Part of a small language model's weights: an embedding shortcut.
Each number is 50 + 15 x the weight over its row's rms, rounded and kept within 0 to 99. Layers, rows and columns count from 0. The size before them is the row's rms in percent of the matrix's.

# layer 2 MLP gate, 320x128, rms 0.148, rows 266-274, columns 0-127
087:32 55 33 56 67 28 49 43 62 64 35 54 73 74 52 47 35 36 28 68 72 15 87 88 45 47 61 46 35 75 62 31 29 38 59 60 21 79 28 66 57 45 34 35 28 62 46 49 46 65 24 54 65 46 27 46 60 48 59 30 48 50 46 52 37 70 45 26 37 39 53 65 53 36 62 51 34 49 67 60 32 72 46 21 59 55 53 41 36 47 47 52 54 69 53 42 60 36 85 41 48 50 60 57 48 34 69 51 57 52 55 79 24 69 48 65 41 71 44 42 68 40 55 50 66 39 30 53
101:47 52 66 35 59 48 41 51 27 27 53 35 62 45 58 33 68 42 55 60 32 65 71 41 52 52 63 58 56 33 51 10 43 39 58 72 82 41 58 33 47 40 52 44 28 15 53 49 38 52 50 37 40 68 54 43 51 45 62 62 28 51 65 31 55 40 60 36 61 26 66 34 46 46 78 51 49 64 47 55 64 59 47 58 46 68 45 73 67 35 63 60 45 43 23 57 47 70 72 47 30 66 50 98 82 65 27 55 58 51 20 34 19 46 65 61 46 70 42 68 60 48 24 53 29 27 58 57
100:42 27 56 79 52 60 34 19 57 61 43 69 54 45 40 56 18 52 44 50 30 59 61 31 45 71 55 36 58 38 35 34 32 34 47 60 21 52 51 49 49 68 24 69 71 78 39 50 70 41 56 71 52 72 48 44 70 55 40 75 41 48 57 68 40 75 76 37 39 36 31 60 45 34 50 67 45 58 62 61 29 55 53 47 67 78 21 48 86 52 77 29 50 57 62 66 34 49 59 54 22 55 26 56 34 34 58 58 22 17 53 42 38 43 61 43 53 56 50 49 66 38 37 62 32 50 34 52
084:56 50 22 50 60 62 60 12 70 61 58 56 44 60 59 27 38 35 59 41 34 32 20 44 87 76 44 60 53 65 53 58 23 44 83 53 26 80 47 64 66 65 45 31 75 48 33 66 41 54 29 52 68 49 55 46 61 70 50 54 59 91 27 65 58 51 38 25 46 22 51 60 49 65 50 37 41 49 60 49 48 45 37 55 69 52 32 61 41 47 30 51 29 60 65 57 69 46 38 37 55 26 68 61 34 57 29 66 39 34 49 77 27 55 49 33 44 33 52 54 60 24 62 51 52 41 55 42
093:31 32 49 45 33 51 45 77 46 63 24 54 69 40 64 64 22 46 39 41 56 29 63 40 71 29 44 46 61 62 42 55 49 45 44 62 03 56 54 50 60 53 37 53 75 58 61 53 32 59 43 31 66 68 54 51 54 56 49 47 47 67 66 58 41 41 51 54 35 46 52 44 71 63 51 34 37 69 45 49 52 63 61 48 35 87 45 38 76 69 56 36 54 60 64 43 50 61 49 57 43 63 47 54 26 44 68 34 48 59 52 99 42 39 28 57 80 27 54 52 75 57 60 32 39 45 56 00
114:51 49 74 59 65 50 48 24 51 47 60 36 86 68 40 51 58 51 48 46 33 41 60 47 54 36 56 37 35 91 24 67 47 26 52 40 80 56 22 45 60 57 60 48 45 57 44 49 59 37 48 66 42 36 40 31 82 56 46 67 49 61 16 61 56 63 54 51 45 41 44 50 69 35 35 76 23 59 27 58 39 49 39 59 56 43 58 62 56 35 54 67 80 49 64 35 55 30 52 69 36 44 46 51 58 24 14 52 38 58 38 71 32 60 52 29 94 38 59 23 62 36 58 56 68 29 60 49
094:49 61 32 33 58 41 49 52 66 32 59 27 43 39 65 48 57 49 42 56 67 48 44 53 58 56 50 36 64 26 30 65 27 35 41 45 41 26 47 14 60 51 59 55 45 63 56 24 55 46 64 76 58 22 35 58 19 87 40 69 27 42 52 55 45 37 64 49 47 59 57 46 42 40 34 69 65 43 69 82 17 28 76 42 48 64 51 72 19 64 68 59 59 39 55 32 61 80 47 26 38 77 48 69 57 49 32 68 70 55 33 70 41 38 61 59 56 72 41 66 38 51 51 44 69 54 40 42
101:33 27 58 68 55 54 35 39 54 64 46 28 65 58 54 49 61 53 36 52 33 72 62 51 69 51 56 48 70 53 24 49 72 56 53 43 41 24 37 33 65 35 44 53 82 46 58 28 55 58 34 47 36 56 69 32 38 40 48 24 33 70 34 99 50 59 37 52 30 53 26 39 49 43 26 51 51 56 74 33 58 57 54 56 60 79 43 36 47 45 80 75 61 28 72 66 78 58 58 30 69 50 50 32 71 42 62 62 73 26 42 67 46 44 42 66 58 42 51 48 61 36 23 50 46 63 29 43
115:50 62 57 52 57 44 30 37 62 60 26 52 65 37 25 43 51 38 55 56 32 58 71 51 47 64 44 41 63 55 45 46 47 18 65 38 50 34 66 74 32 72 50 51 51 43 63 38 37 48 34 20 57 68 30 55 56 64 57 35 37 68 57 47 44 56 47 61 65 38 74 64 46 62 53 54 68 48 17 48 38 50 57 64 49 51 35 07 62 33 56 68 30 83 38 60 58 62 64 31 18 52 34 45 51 64 31 69 80 58 57 46 54 56 35 47 39 39 28 49 20 58 40 97 77 75 54 48
# layer 2 MLP up, 320x128, rms 0.157, rows 266-274, columns 0-127
090:63 61 37 66 72 39 54 85 62 64 60 19 52 48 44 51 44 53 46 45 48 12 47 28 54 31 68 53 46 70 63 57 07 62 47 47 33 56 54 54 70 49 37 26 44 44 51 70 74 57 50 40 63 54 47 35 67 52 60 54 44 60 32 17 23 37 39 36 45 46 91 70 40 31 42 52 42 68 70 57 44 57 47 33 53 64 53 38 48 34 63 80 45 45 38 23 64 42 67 44 52 71 60 62 53 58 76 13 56 67 24 42 41 66 42 33 41 49 64 53 47 46 71 38 55 38 32 59
112:76 85 43 60 42 43 36 60 59 76 62 00 48 31 55 58 61 23 75 68 36 37 40 40 46 70 40 70 33 43 49 36 58 48 41 53 46 37 44 56 77 34 42 49 44 76 55 49 56 55 49 43 36 61 32 56 76 20 45 54 38 52 49 69 52 47 47 30 50 48 69 54 45 55 63 66 38 37 35 65 35 39 40 56 45 45 51 56 39 44 59 63 38 57 37 28 66 56 64 56 60 81 61 72 62 24 42 41 80 63 35 22 69 62 48 77 55 46 59 58 50 55 27 66 52 32 26 36
101:54 77 45 56 59 43 47 53 74 54 26 18 69 82 36 38 25 30 39 33 67 35 44 50 47 70 57 56 51 27 20 59 56 69 64 56 56 48 54 49 41 52 48 42 48 43 52 81 64 49 61 38 49 45 57 67 35 77 00 44 53 61 30 54 11 56 39 37 39 58 53 52 32 63 77 68 46 50 45 56 38 29 59 51 62 26 66 66 38 53 62 75 53 49 17 55 85 38 67 47 49 69 39 44 44 65 56 51 60 24 59 71 45 42 36 60 49 51 42 52 56 58 57 32 63 72 39 58
087:61 16 44 63 68 46 49 47 55 37 26 44 17 63 77 34 78 48 25 32 60 38 44 36 64 57 38 32 63 41 20 49 50 48 46 52 56 44 49 52 20 51 49 22 42 64 52 66 48 53 52 61 35 29 58 58 66 39 78 49 72 58 48 47 48 57 56 64 76 60 35 43 65 67 67 21 68 41 57 51 66 33 64 35 27 46 82 77 45 39 55 30 48 66 45 72 55 27 63 39 29 45 54 54 22 69 46 38 54 47 79 34 73 36 45 70 29 56 46 82 45 60 47 51 50 59 41 58
097:52 63 66 39 76 50 25 55 28 46 54 52 42 53 40 48 59 63 33 53 45 37 53 43 70 41 67 31 62 57 28 57 44 31 36 52 55 53 50 52 73 22 45 49 49 55 67 25 51 33 31 24 55 57 53 56 45 45 64 50 53 46 43 50 74 41 40 42 70 49 74 10 43 57 57 50 59 21 34 32 32 55 13 52 62 78 72 59 66 44 37 17 27 55 35 59 82 28 50 51 76 53 34 57 27 48 78 54 49 59 46 40 47 89 24 54 51 50 62 47 63 66 72 50 78 35 47 41
096:31 58 74 71 56 29 66 41 23 30 47 47 33 38 21 23 54 55 63 30 20 74 57 54 64 52 54 49 53 64 41 41 47 35 51 44 31 55 48 51 27 37 52 74 22 60 74 52 38 64 51 42 20 46 78 51 53 61 55 39 41 77 50 80 40 51 65 66 50 63 76 49 39 57 41 51 60 53 39 47 67 39 80 55 38 63 77 69 45 82 67 58 57 59 58 34 58 59 51 65 42 54 65 37 35 38 44 50 64 45 76 40 40 33 56 41 29 44 16 25 39 26 61 76 47 41 42 59
098:47 59 70 47 66 40 48 85 50 12 50 42 33 57 40 80 52 42 32 69 57 48 38 40 77 52 53 47 45 41 49 22 22 42 71 35 52 40 52 25 47 55 57 52 35 37 72 67 37 47 36 37 65 56 59 58 48 44 50 54 62 38 36 44 63 43 64 50 46 76 48 41 42 60 47 51 69 48 61 77 13 67 34 33 40 44 70 60 43 66 56 39 55 50 45 29 25 51 28 44 52 99 71 64 52 59 39 80 57 42 38 72 66 40 59 72 51 46 46 58 22 43 50 33 49 40 52 41
105:22 56 43 28 68 51 65 60 58 33 52 45 60 58 28 41 74 38 62 57 67 61 42 44 43 55 58 14 64 48 55 70 60 55 39 18 37 35 31 42 35 42 34 47 46 33 60 69 46 31 71 43 25 82 64 31 26 49 42 41 48 50 29 61 47 64 56 27 43 38 45 13 33 40 72 51 53 61 67 80 44 39 41 64 52 32 47 66 70 48 68 35 37 76 56 64 54 46 42 43 68 41 54 42 31 27 58 37 44 69 66 59 69 31 69 51 58 30 44 87 48 73 58 48 56 79 47 55
108:62 39 31 48 60 60 59 53 57 58 37 59 73 34 52 47 55 38 24 48 40 40 34 52 37 50 19 77 20 53 35 52 72 48 61 55 46 52 60 31 63 50 59 44 69 44 23 64 47 22 59 49 43 49 36 62 28 55 63 38 49 38 33 23 69 72 55 42 56 56 46 22 47 53 73 42 47 53 73 30 76 34 65 20 49 76 57 63 32 71 23 35 64 35 33 63 40 52 29 39 85 55 41 59 61 55 79 63 49 19 59 40 69 58 57 80 48 42 82 59 51 49 61 45 36 37 65 59
# layer 2 MLP down (transposed), 320x128, rms 0.213, rows 266-273, columns 0-127
090:51 61 27 47 13 63 53 33 64 16 66 55 64 49 70 39 58 48 75 46 61 37 47 52 65 37 83 55 40 72 62 55 42 49 65 59 29 48 46 75 48 50 40 37 65 71 56 36 63 63 39 66 56 58 26 52 58 44 62 59 51 48 34 34 53 70 70 43 44 34 32 26 68 61 42 23 56 41 41 64 40 76 35 36 31 67 49 39 40 54 28 57 49 73 63 62 36 83 51 54 66 68 32 06 13 59 58 41 45 56 29 38 60 61 47 58 34 64 69 55 52 45 50 51 58 35 29 32
100:68 49 42 42 54 50 54 44 63 58 56 61 30 46 47 26 65 42 64 53 52 36 28 63 59 55 36 64 33 63 61 49 38 59 59 73 39 39 40 60 33 66 79 40 71 76 65 26 43 47 64 59 63 31 53 67 41 25 43 49 64 16 57 40 56 30 37 42 48 37 10 24 45 72 46 42 50 56 39 40 58 79 61 45 48 57 35 54 69 77 58 38 48 37 45 71 45 59 90 36 61 78 21 60 41 51 40 68 40 39 54 48 52 61 42 76 50 71 65 57 37 83 28 43 19 48 62 38
096:55 90 73 58 26 36 30 81 50 40 42 53 46 33 71 43 71 48 65 49 46 70 31 29 58 22 44 35 56 79 40 37 51 63 34 62 64 66 44 55 52 54 64 20 49 60 52 48 33 28 40 25 32 30 65 40 34 67 77 20 49 34 50 17 60 53 37 57 34 57 63 37 67 56 43 46 50 37 50 47 69 47 67 37 42 27 64 64 39 29 73 54 29 34 62 53 51 77 39 44 42 55 42 66 68 49 47 77 60 58 58 45 42 70 34 45 55 61 59 76 30 43 39 62 59 28 63 52
093:64 77 66 49 62 17 71 53 32 75 22 55 44 62 35 54 50 47 43 19 66 45 55 51 51 50 44 30 12 68 63 47 57 59 40 45 54 25 73 71 66 46 50 88 39 61 45 46 43 45 58 41 60 55 58 60 56 34 72 18 32 53 44 42 40 51 47 74 49 48 27 75 64 12 32 52 65 62 37 40 57 59 71 65 32 53 65 24 57 59 46 67 60 48 37 56 44 72 52 76 63 38 33 44 19 65 38 29 61 56 54 21 50 44 52 56 37 31 52 39 58 48 46 37 65 70 56 41
099:67 54 83 52 54 26 46 60 58 57 65 47 59 52 49 39 54 53 62 45 52 50 53 68 49 42 36 28 70 61 57 56 51 23 45 73 32 47 55 74 73 23 44 57 61 34 77 36 34 71 25 49 50 64 46 61 37 50 51 40 53 76 48 68 35 15 64 34 71 42 69 51 30 65 38 48 50 46 38 71 43 64 32 49 51 41 25 58 77 57 44 54 46 58 58 29 75 50 66 34 59 64 43 47 37 54 90 54 40 44 11 40 50 46 23 48 88 33 46 39 66 42 51 27 26 31 39 57
100:37 55 70 45 46 50 66 53 49 57 45 57 38 53 36 66 54 59 53 41 19 45 64 57 49 39 58 27 67 17 16 51 51 63 58 16 27 39 50 37 64 32 58 48 40 42 38 32 56 63 42 32 42 22 56 65 54 40 61 75 34 74 37 47 69 50 26 40 83 44 69 49 65 23 41 46 48 61 61 44 82 52 53 37 47 20 56 75 77 69 52 64 59 32 43 27 54 48 59 64 46 64 62 74 55 47 44 67 19 49 62 68 75 47 82 27 56 24 53 38 63 39 53 33 54 48 53 54
097:57 46 51 41 70 52 43 31 52 56 26 74 57 37 19 36 36 78 70 29 60 58 48 54 41 50 60 50 66 66 53 75 35 19 57 36 54 43 31 25 60 32 78 35 47 79 74 51 75 11 59 55 60 41 64 43 44 49 69 20 35 56 51 58 44 68 40 29 45 58 66 28 58 40 29 34 54 48 52 56 50 59 32 47 46 67 29 54 60 45 80 71 59 27 60 55 62 56 26 43 43 44 62 36 73 62 56 34 62 39 48 63 77 59 57 74 68 64 49 42 38 42 48 26 35 25 47 55
103:45 25 51 54 83 42 44 49 40 32 45 41 68 60 99 54 66 67 49 42 79 53 26 43 33 60 48 46 45 50 49 52 45 63 65 44 70 48 13 43 45 61 52 60 65 74 45 41 19 31 45 77 64 57 17 50 44 59 42 23 64 37 48 75 32 59 66 46 20 50 74 39 43 27 75 28 41 32 52 54 62 42 55 49 60 69 45 46 47 44 68 58 48 67 41 48 51 56 69 62 33 37 27 58 68 60 56 49 37 41 46 63 55 52 70 45 52 41 43 70 53 60 78 31 32 37 26 33